Each number is 500 + 50 x the weight over its row's rms, rounded and kept within 0 to 999. Layers, rows and columns count from 0. Numbers have three digits each. The size before them is the row's rms in percent of the matrix's.

# k: layer 6 attention key, 64x256, rms 0.165, rows 61-63, columns 64-127
# q: layer 6 attention query, 256x256, rms 0.204, rows 62-63,126-127,190-191,254-255, columns 64-127
# v: layer 6 attention value, 64x256, rms 0.172, rows 0-16, columns 64-127
# o: layer 6 attention output (transposed), 256x256, rms 0.17, rows 0-16,64-79,128-143,192-207, columns 64-127
k61 103:551505583476562481577424520507503520483511548536528440516491534487554440544485416481449527492516517495507506581529491439486437599464524513514601505499507464482579544477545446516465580490534470
q62 096:488546477512592470500415459561442543498477540411527416503513531607547499524438467555441566503494468541481646487502513477514498450443517511540476497540519464377555532506610497499496507484572468
q126 100:567480471502526486492472543565567382515497483465500452464511522549465483473520528508516586512523479475502535525516484504489551582535509410487381521459564467466606491531525482414413486490479504
q190 087:506473483435531514487439491510500415404432527458457504438479537583434525497438443558507532569511481441462537487459470379517481529513471602602351424510581460448524559501559549485456479559527525
q254 123:509427598510568533595476423381474489539501457561552425584602510536456508525467552515374451541596562468490494499639501492445474483535501455544392495404425433487534516451564503499507477524545506
k62 103:479442488501439600460539508532516540483466499383542462486431451485472460522474487513563527449557553527382476493503469563522557526551571556476580577592536514445455525429547530443535506565454293
q63 091:508554428498531459482403487416461471464513504532436503511462448394496451623512489475486485619491476530497373488499509525533569475553572484556578477506440503500529485488536469502449521530537499
q127 091:526631481503476503534432546439517403489539575523460470555567500523548530524521558566522523431552504480539412386499457531589428465530508494448523517534427478440508506453454495485478562488481514
q191 101:467477447621508457531419469398451464510551540432540513476529373447467430590571511524549494557501456459522491459500552473490482486610512568517516492519416494507497436445471543569526439469555512
q255 124:554514431502493516495449441518530483516555536562453468352509570494504474494434566538498516438500487539513545513487488453526500466556512454497475533518471462479491487488415474490562486495507408
k63 104:454439589484507538520539405492465538517585456495531481508535470506452478509471476437486591519529556501537477483509536492500474503494540413490477513555463479520436479528424490495645504561510408
v0 102:520416490504370514539541430628547525519488511500492535549435484495500510485479571467479512552499494478512471446544499494524523586399523493458550503448474559480626595556484467524465535453564497
o0 105:428401603466524579539532598448520579488464525512399497452563503467381528479549477465465497455521446455479405491529536480467452479518534548489558519463532558476498467559449459461422466582405448
o64 105:525584443464532467532511513516558469448555484531524413535506508476589461493534485417487440464539461512451467473460469570513538441565418471509521520534484501508391432460482500461504489371485512
o128 101:517522498515475454451506438569497471517501434563532564474429518569451446455530546552488448435553464504581552533440483580579435530529633464546448572519395396458591497454496529511535489504523487
o192 079:540566384537500567414497485394395464418494478427539509505525523523500563601461482539559528488411571443487555497489517471466508462543480484525464480538575499601537401540509459523535547517447579
v1 100:547494535494394480442517505527445470483467517511506480537435470385489441522537511505444436560480601560432489496521543519473496541515455448394520505442375521451499431449436518554450523513473591
o1 114:493450490521543531577436381498551491431480496449539487451501451494505526533512545511580455419510393531517466473494500493444504571475437530519543496535546530514455499535491508490499491542443393
o65 100:504517425455511470463434497528522427577502490548457443536485534453460464461589513475470518452447606469503584501575501556497526451436532494464507527407626461417509526505540491461593521404513572
o129 102:536522508455408501584546525523504471541426466504459596562461493496619443516470456433439462536451461525412437483484551457486488564509543439509442491460516546505493537491491514564428569453490551
o193 093:455484528513585525470535490427505591478511513493498503410550550559438507528572437532554472511593498519584510506472521585513548455443554451544539538599458458534528480436451490470464293601511516
v2 098:456458535392464510477465365522449610470610561537506517478519464482456475456501539447479525465460499468534596523555406570479454472456469503530490545478617514547520499444566531571497526488535533
o2 105:455552555523479423549487521372416563487513595512458574480495620436459640462506433464491592485453543436557434437475544545552518490584496569426551541454572449527455496565500406499488474445456414
o66 095:498465513522607620414603641479539435530489494466494531488437496480476374495488486437495418555637604561515529485555520417496544495457548513606496487490477454410470432542471572527561445552509405
o130 105:507490452448488523525523424604525524481615409440553521494533491580550489515538452555498537487427346523412424482459510456489477612496354504460568492458451445471546518483486520497411477546454545
o194 089:434521486526496454465447538490522450466374518477442515493538461568535532559484484488540552442430477530443575586532460569483577476536508419437444491510477619535531492484439495462473589415474551
v3 095:380513587493488561557474511457587543422447542422449512462524456490548533549476489461420408486546520510582506596462429522518494509567511454403541402458510588544563540557435478506467520487503443
o3 114:490576467509541465461513523534588520567498471473557409493457523557508502515459377532540530511639477524496474512475584517406458523486475429456555493520419487525505418474503475476452443529556455
o67 102:488509400509537439462507475519447461543636474560492425502510506459461547473556506395489467485461387487504457532551468460490537465518561534539419494479590543504456503460544565529492515461484552
o131 097:511465547375451440512576521496501516458457503546522614487495512428465470494551578561523422501519546381481479477447488514501453549421468564494529530536462433538494525480536446484608450481485501
o195 085:538508607640479554539436464466467468467435535452482576574516603495534549480428572598467561554427534537461555448539484567580496445467414489548462567479556499434515566491467520414414514548474489
v4 103:490499501486445505452590518499496520531487428598551463407438496479557533479558449537455466327532428627471484489557448480519494602482523499449593609512549508520460547579437507505451512439510554
o4 105:449549534467434450510430564417513522528511483444454471558497463501381516530417490565497454535472545474462393594492495477612467467501518548586481541497569630478510491509498493542457517533602460
o68 096:475449450512494603522422481544573543544519498459568400494589471526466465492490545547502502458513605538525527462525502488527480449524471553444495469590431464525513473436514495534497487530471529
o132 109:579488518461556504337470483515436507596510468470480599445509535523476486493581459534462514525562465523450595524552518511453524472507388471461557476426414471440627550427460493459463570536514532
o196 100:494494458563432436578545521525527446465474647588430476506499547481627527493497474413521499609446503429563466425448570568488503494459554488478510571536479532531430402521476444526562426492505472
v5 097:475572604431566475430469467571537543477574538526500545480510441649435544431531512460460475510542464535434484490442481536476418455424477477522485549512486566578471537386450544473557439457384570
o5 112:481441490406555564585572434499497601402529493476580515492468514560486548463521473614525530543476531438451535519491573482537510497477467445475567423527535450468629540551400478579498427520552458
o69 100:487512528604480450460460454454453470501457421510532510598493427440484427487475442453516474497484486465524496500503471511545558518495489581614480528473534615454446427438532538399468428608463512
o133 105:438553535505442482504535616366554484540550525543521498467561585499508509519496606600470454529483520505532428504504550507489383444511467454445492485490373465620401544446536460556523461468509562
o197 084:584473471438466468424493558610481541636442519465464542524478544471467469571533535362507530454567529526459539502489446475436490511500527526484500519515490422523548550588472516529478552526521538
v6 102:566471475564494491493457461500449549471514552512546543536514443548517536465463457533568535618551422544431456463481486514517508469503502445518429460500549535498492515487581539459485529471503619
o6 101:582452574476500464512431455555447462445503496478498430519394522470411534532509442452491492436518461449418591474530501523510487538444477516412568529416563568555539477555462555504509562495487489
o70 103:432458443369501520581542530559473494496520529534425612434530618563537391539549547532468447517441573413494390488512526518552398590511514479549593495502493426476449470428533454523526473576477544
o134 106:538501512654474526551526441437451523558522476496436523496553431487536532435489520484502539524527499560447533522542486483555517480552462552487413469542539547446561410530575532510477595570519407
o198 085:468454500439506511432425491423523529592612459508490547403541472515531508535457568550521500449555469475644471480475481484530509442497518437533482530495401484459475572508378391465483529476496546
v7 097:460498454551392520501321517429414565401463511531492511537484524518532519466469540492521559443398480543469538516464492532443487505401546420486388437521433477571583477505486471572484516553431504
o7 111:518563501541441430468554471491576420443604514479533488447513469508573418456424516496445465524506460507495489468517531547508503489429505522477444398435531567432524460517471508425466532449484534
o71 102:466515559413543618543565514504476524544370493523482470451549465561503558511457467563546434571436431475472536473574492493466448504582459480510530474526461596402440553562480508498542528530554461
o135 091:514447518578470418556590449547549600567528383520579533523480558485444482464448468503464524455507492509429417423470451441603535483470462490492571550539506489536531439489536479483472426535451503
o199 089:600493468462569551482465561506486482609497586559400442509487502511509526494559477439513590478560575441492575562526524460574438528612474564495511614565490445552518525500480430490444532546467473
v8 101:547463549474485469421513433558462579491410430531635492436547462491451480515389477552489506533508482548541504435513382471389523480561479460463512520487451485472537520480482475632417595535515487
o8 114:480492555586497574542598490561485384540489437402516494513564462451510455411526565528507440480489455552520518465459558571483420530520584531491553463551432517511351488425509470441514490561542523
o72 096:523591483472492423467444482476529532483503480563451548479456528432460549489456481568470500474594530450501548488505479600544506494450546536546498526538567531511557507589489532506503487399465482
o136 097:475545537443557481428512541510450637516500521497480532483501476488432529478483426429499518425518473546488472436523626473592557473507523472435547547455555490410562495523518528515538566464544526
o200 090:550462408515400495524407504449559394547512546510497489516522454559522455532546558488520572534498586469470480520424495489534555524561445510581470511461589512533553413577508513478494450475483403
v9 098:453474473439494481511494537512473552498570494459585435471461529434548520580512494477592537426526542515394438526547543509449574427386481476415502514476543498475614386507589521555503521478383422
o9 112:432499547618592433476604411486530503549494462434470476521467479542429501602500418525529482505585515494473505484615579523470438540553519480603532432589601591455497512484469532529425486462483489
o73 108:503467517451555506468542530520396453462552501483478540497590530475559552463522441424583590541520598522620530500488480398528475551403517478537559505497437443490505465528493464480474512573412509
o137 087:510503467453438554461375517499538516429469591532506528502545399519546468554489572521470448541513442465542536458501448499470434445505509540495502505411499550554397499466521516454546418455540527
o201 092:481553500468414501596552471458569469594531545529555483467462510528501474390464565543382497543535475483543464523458539551543456462518505453455400446561407406513574516420405411497450509597529480
v10 102:430426478502579538507574485500527499525536527438491520587490482578449559477526464440553424444434432467503408524432616537404565428583524524506510568576531449586536468504551596471451458475454533
o10 103:507565467477458537539473580493443477545563525462472473418485549444548518409414470489418407504418480570589464356437503544483503520423514637449508596493525511472478443433604470416466546489576533
o74 101:535523555534438437456490559510538491496450517487491492555528482554550460490496517597549553503563596541392474498558485521609440485536538445536475470480542473434482532474439450468551490509511508
o138 124:454466455548468471432521504505532518505547420516541474455547404393481430574432518454534584493497444486589536532516563454566464494588420464554532514496459609562452502580466527542572494459580511
o202 093:550475553501570476544449395516477535537480439549455556506476524552445541518608477451513466483526470533497515519464499456458556505429554453488541435467498353438552560496468484522481463576451475
v11 102:556559448432525481481502453503529576554491488489564577534509511518524524523557525483430464568484446449432519456424545529496457586490550527518442555520546504511456468537500437448596545527483549
o11 101:445531434478513518482495499479468469524534595540535602520404552536575417407546487574484478432456532430524478554551465599443546558540490582559453437495499480513594527627434486464499508483507513
o75 101:559470585420545492559499641517522431459457528549426454429556582574518594434437497474525502479472479559559527507445452482535468490427500497503517449486456530499440455428556502522515503436489547
o139 104:474453524566503502446515444456471561550509441561563569453583451455471397490572568443420535506557436516509525490491567422521521505532530546433509483491476505444472581550495460517485549477446428
o203 090:502503514489544503475531472561582497441461514448497439564466414442452546567400488447520578519461535514506472474531497511466464525482450447453446520550516512511459455432545593520486419515557513
v12 100:609441460523510540405419612518492488513512582502492552485497483458492481479489435509485479500573474520518619390518483495486516460466476602558430471518536438607470543574499426481510502515494560
o12 095:512591503622405456487479420414440478461483512537551494414445516511514501484411565426565569469460460566554556436473415471556459475496537460461513431420576383537435530479592541495436603467457583
o76 099:537535632510552502530565538524534555430455542484520457550516498557497495487516426541474574551551472454419527543511566572503622535543523438439490514479469559485549486555374458505604441520562539
o140 100:478390575459501427532475473566544528599440528570462540526538527532400613541509512560536409512542562503519506575513539498435478489457526523573467534576399518488529514530434551511516426438484431
o204 101:435508380475509530532479453487479386517591480525508514574532445513547474419464485400509460483453576521493402487482521473560507480453519510585457533432539584459444451469552509494541528465562537
v13 099:518501527475411480467503489527539515557537447521499556511514527479553525527544570479444513541519437453501487572445517589512522510462563462459478463485390559552468474519536502480447525485538453
o13 100:471492557469537469403544439651622599484497565480559442445434523508393570441479555527439485421577468491474521529547411423479559529592496538500584553509508518505567531663524492392518456421508504
o77 102:490619415478544486550443558474487428561406464520533445467496570514528557481616480566511445535545462523514428442510469425520458440437403524550490407491542450496509564563557430493484601568454474
o141 104:476453477527525583586489425508466536490587502486535545503551465416574362493465446465603455433551543544535480480487408554570539579422584518487483560499544473452545466459538463536427391502501436
o205 088:512473419437430459498435577456490494559471479522450552489430416579561465547491479412595522505431481440494501454472635561488429510524524458453525582506481516559424498510389514539590571516393606
v14 099:550528509485514469442612466498488522529529557481505512512540540556414537494585516515360431417430538522428573590561517545494477528461479504416343508549452528409521410449482503580486503449468510
o14 113:569457528569432528481421495478484478442490375471507485457554533568492513560572458477560485486544406518516398520602527521473612494546478550513529480548563487494559430463385374451422525493505566
o78 100:422398588520525576578508469568551504464499544476517447477357510476522467403462498504504572481456510542501484485485450514496471567491542551533496474474499541516461586625592510562536376514396451
o142 099:379574472505524450469429528516543643431459471506519508529533506450476441561493489471584405475500518501463458487438504554426474465452501399458527491496440428514452526582546525500523506512460566
o206 086:521601463478485479495526487447408547524500603599401500486582450513566546524403513515434502505452541496552514467454461389525442498534459582528481473472549450512483536509482597510476550509502400
v15 100:471502568489512488462470600484484509497418479505428562564530455394544417460525438468483436538474547498452473487514498509523475427521544524405499499461543555510599506472523468554571592564495525
o15 110:472537400484534465465537412451530442492558514569486485464540618491513498493613509565438469474423621425510495476593440495536526436550474508488486583513455630602518494553538439457537419476485523
o79 102:514454455453436524456507485500438538444439507455530488492441405622498560515502481466546421448531462587443542471449558478496519534567484441467542468508486459513443491458444535442506562446551536
o143 104:527552616550530466621528467449599516499444468437559546469517488430491526509379401472440568548439365504512461509464524530418529464529535463564438526322522445535498539524437472468447545513485515
o207 100:488518561451509501483518515524393441505498529381538496491490572534499428520402589505524511560494537562541407473451435546423455545400445544546519435569470408373501478453521482569522415517571384
v16 097:449562633540609506477527434436536487535517463535522576541566525492514524485512509464445607566435569512504471419449494473497512540433569551496472524521561557588546527474494457442587496448507558
o16 104:576530583438452456530420500518550485553456520453532484464469461463439555480550551432467547454617527480620542513570590528501551469498461537532542462469430515527532476500496520512478561501490509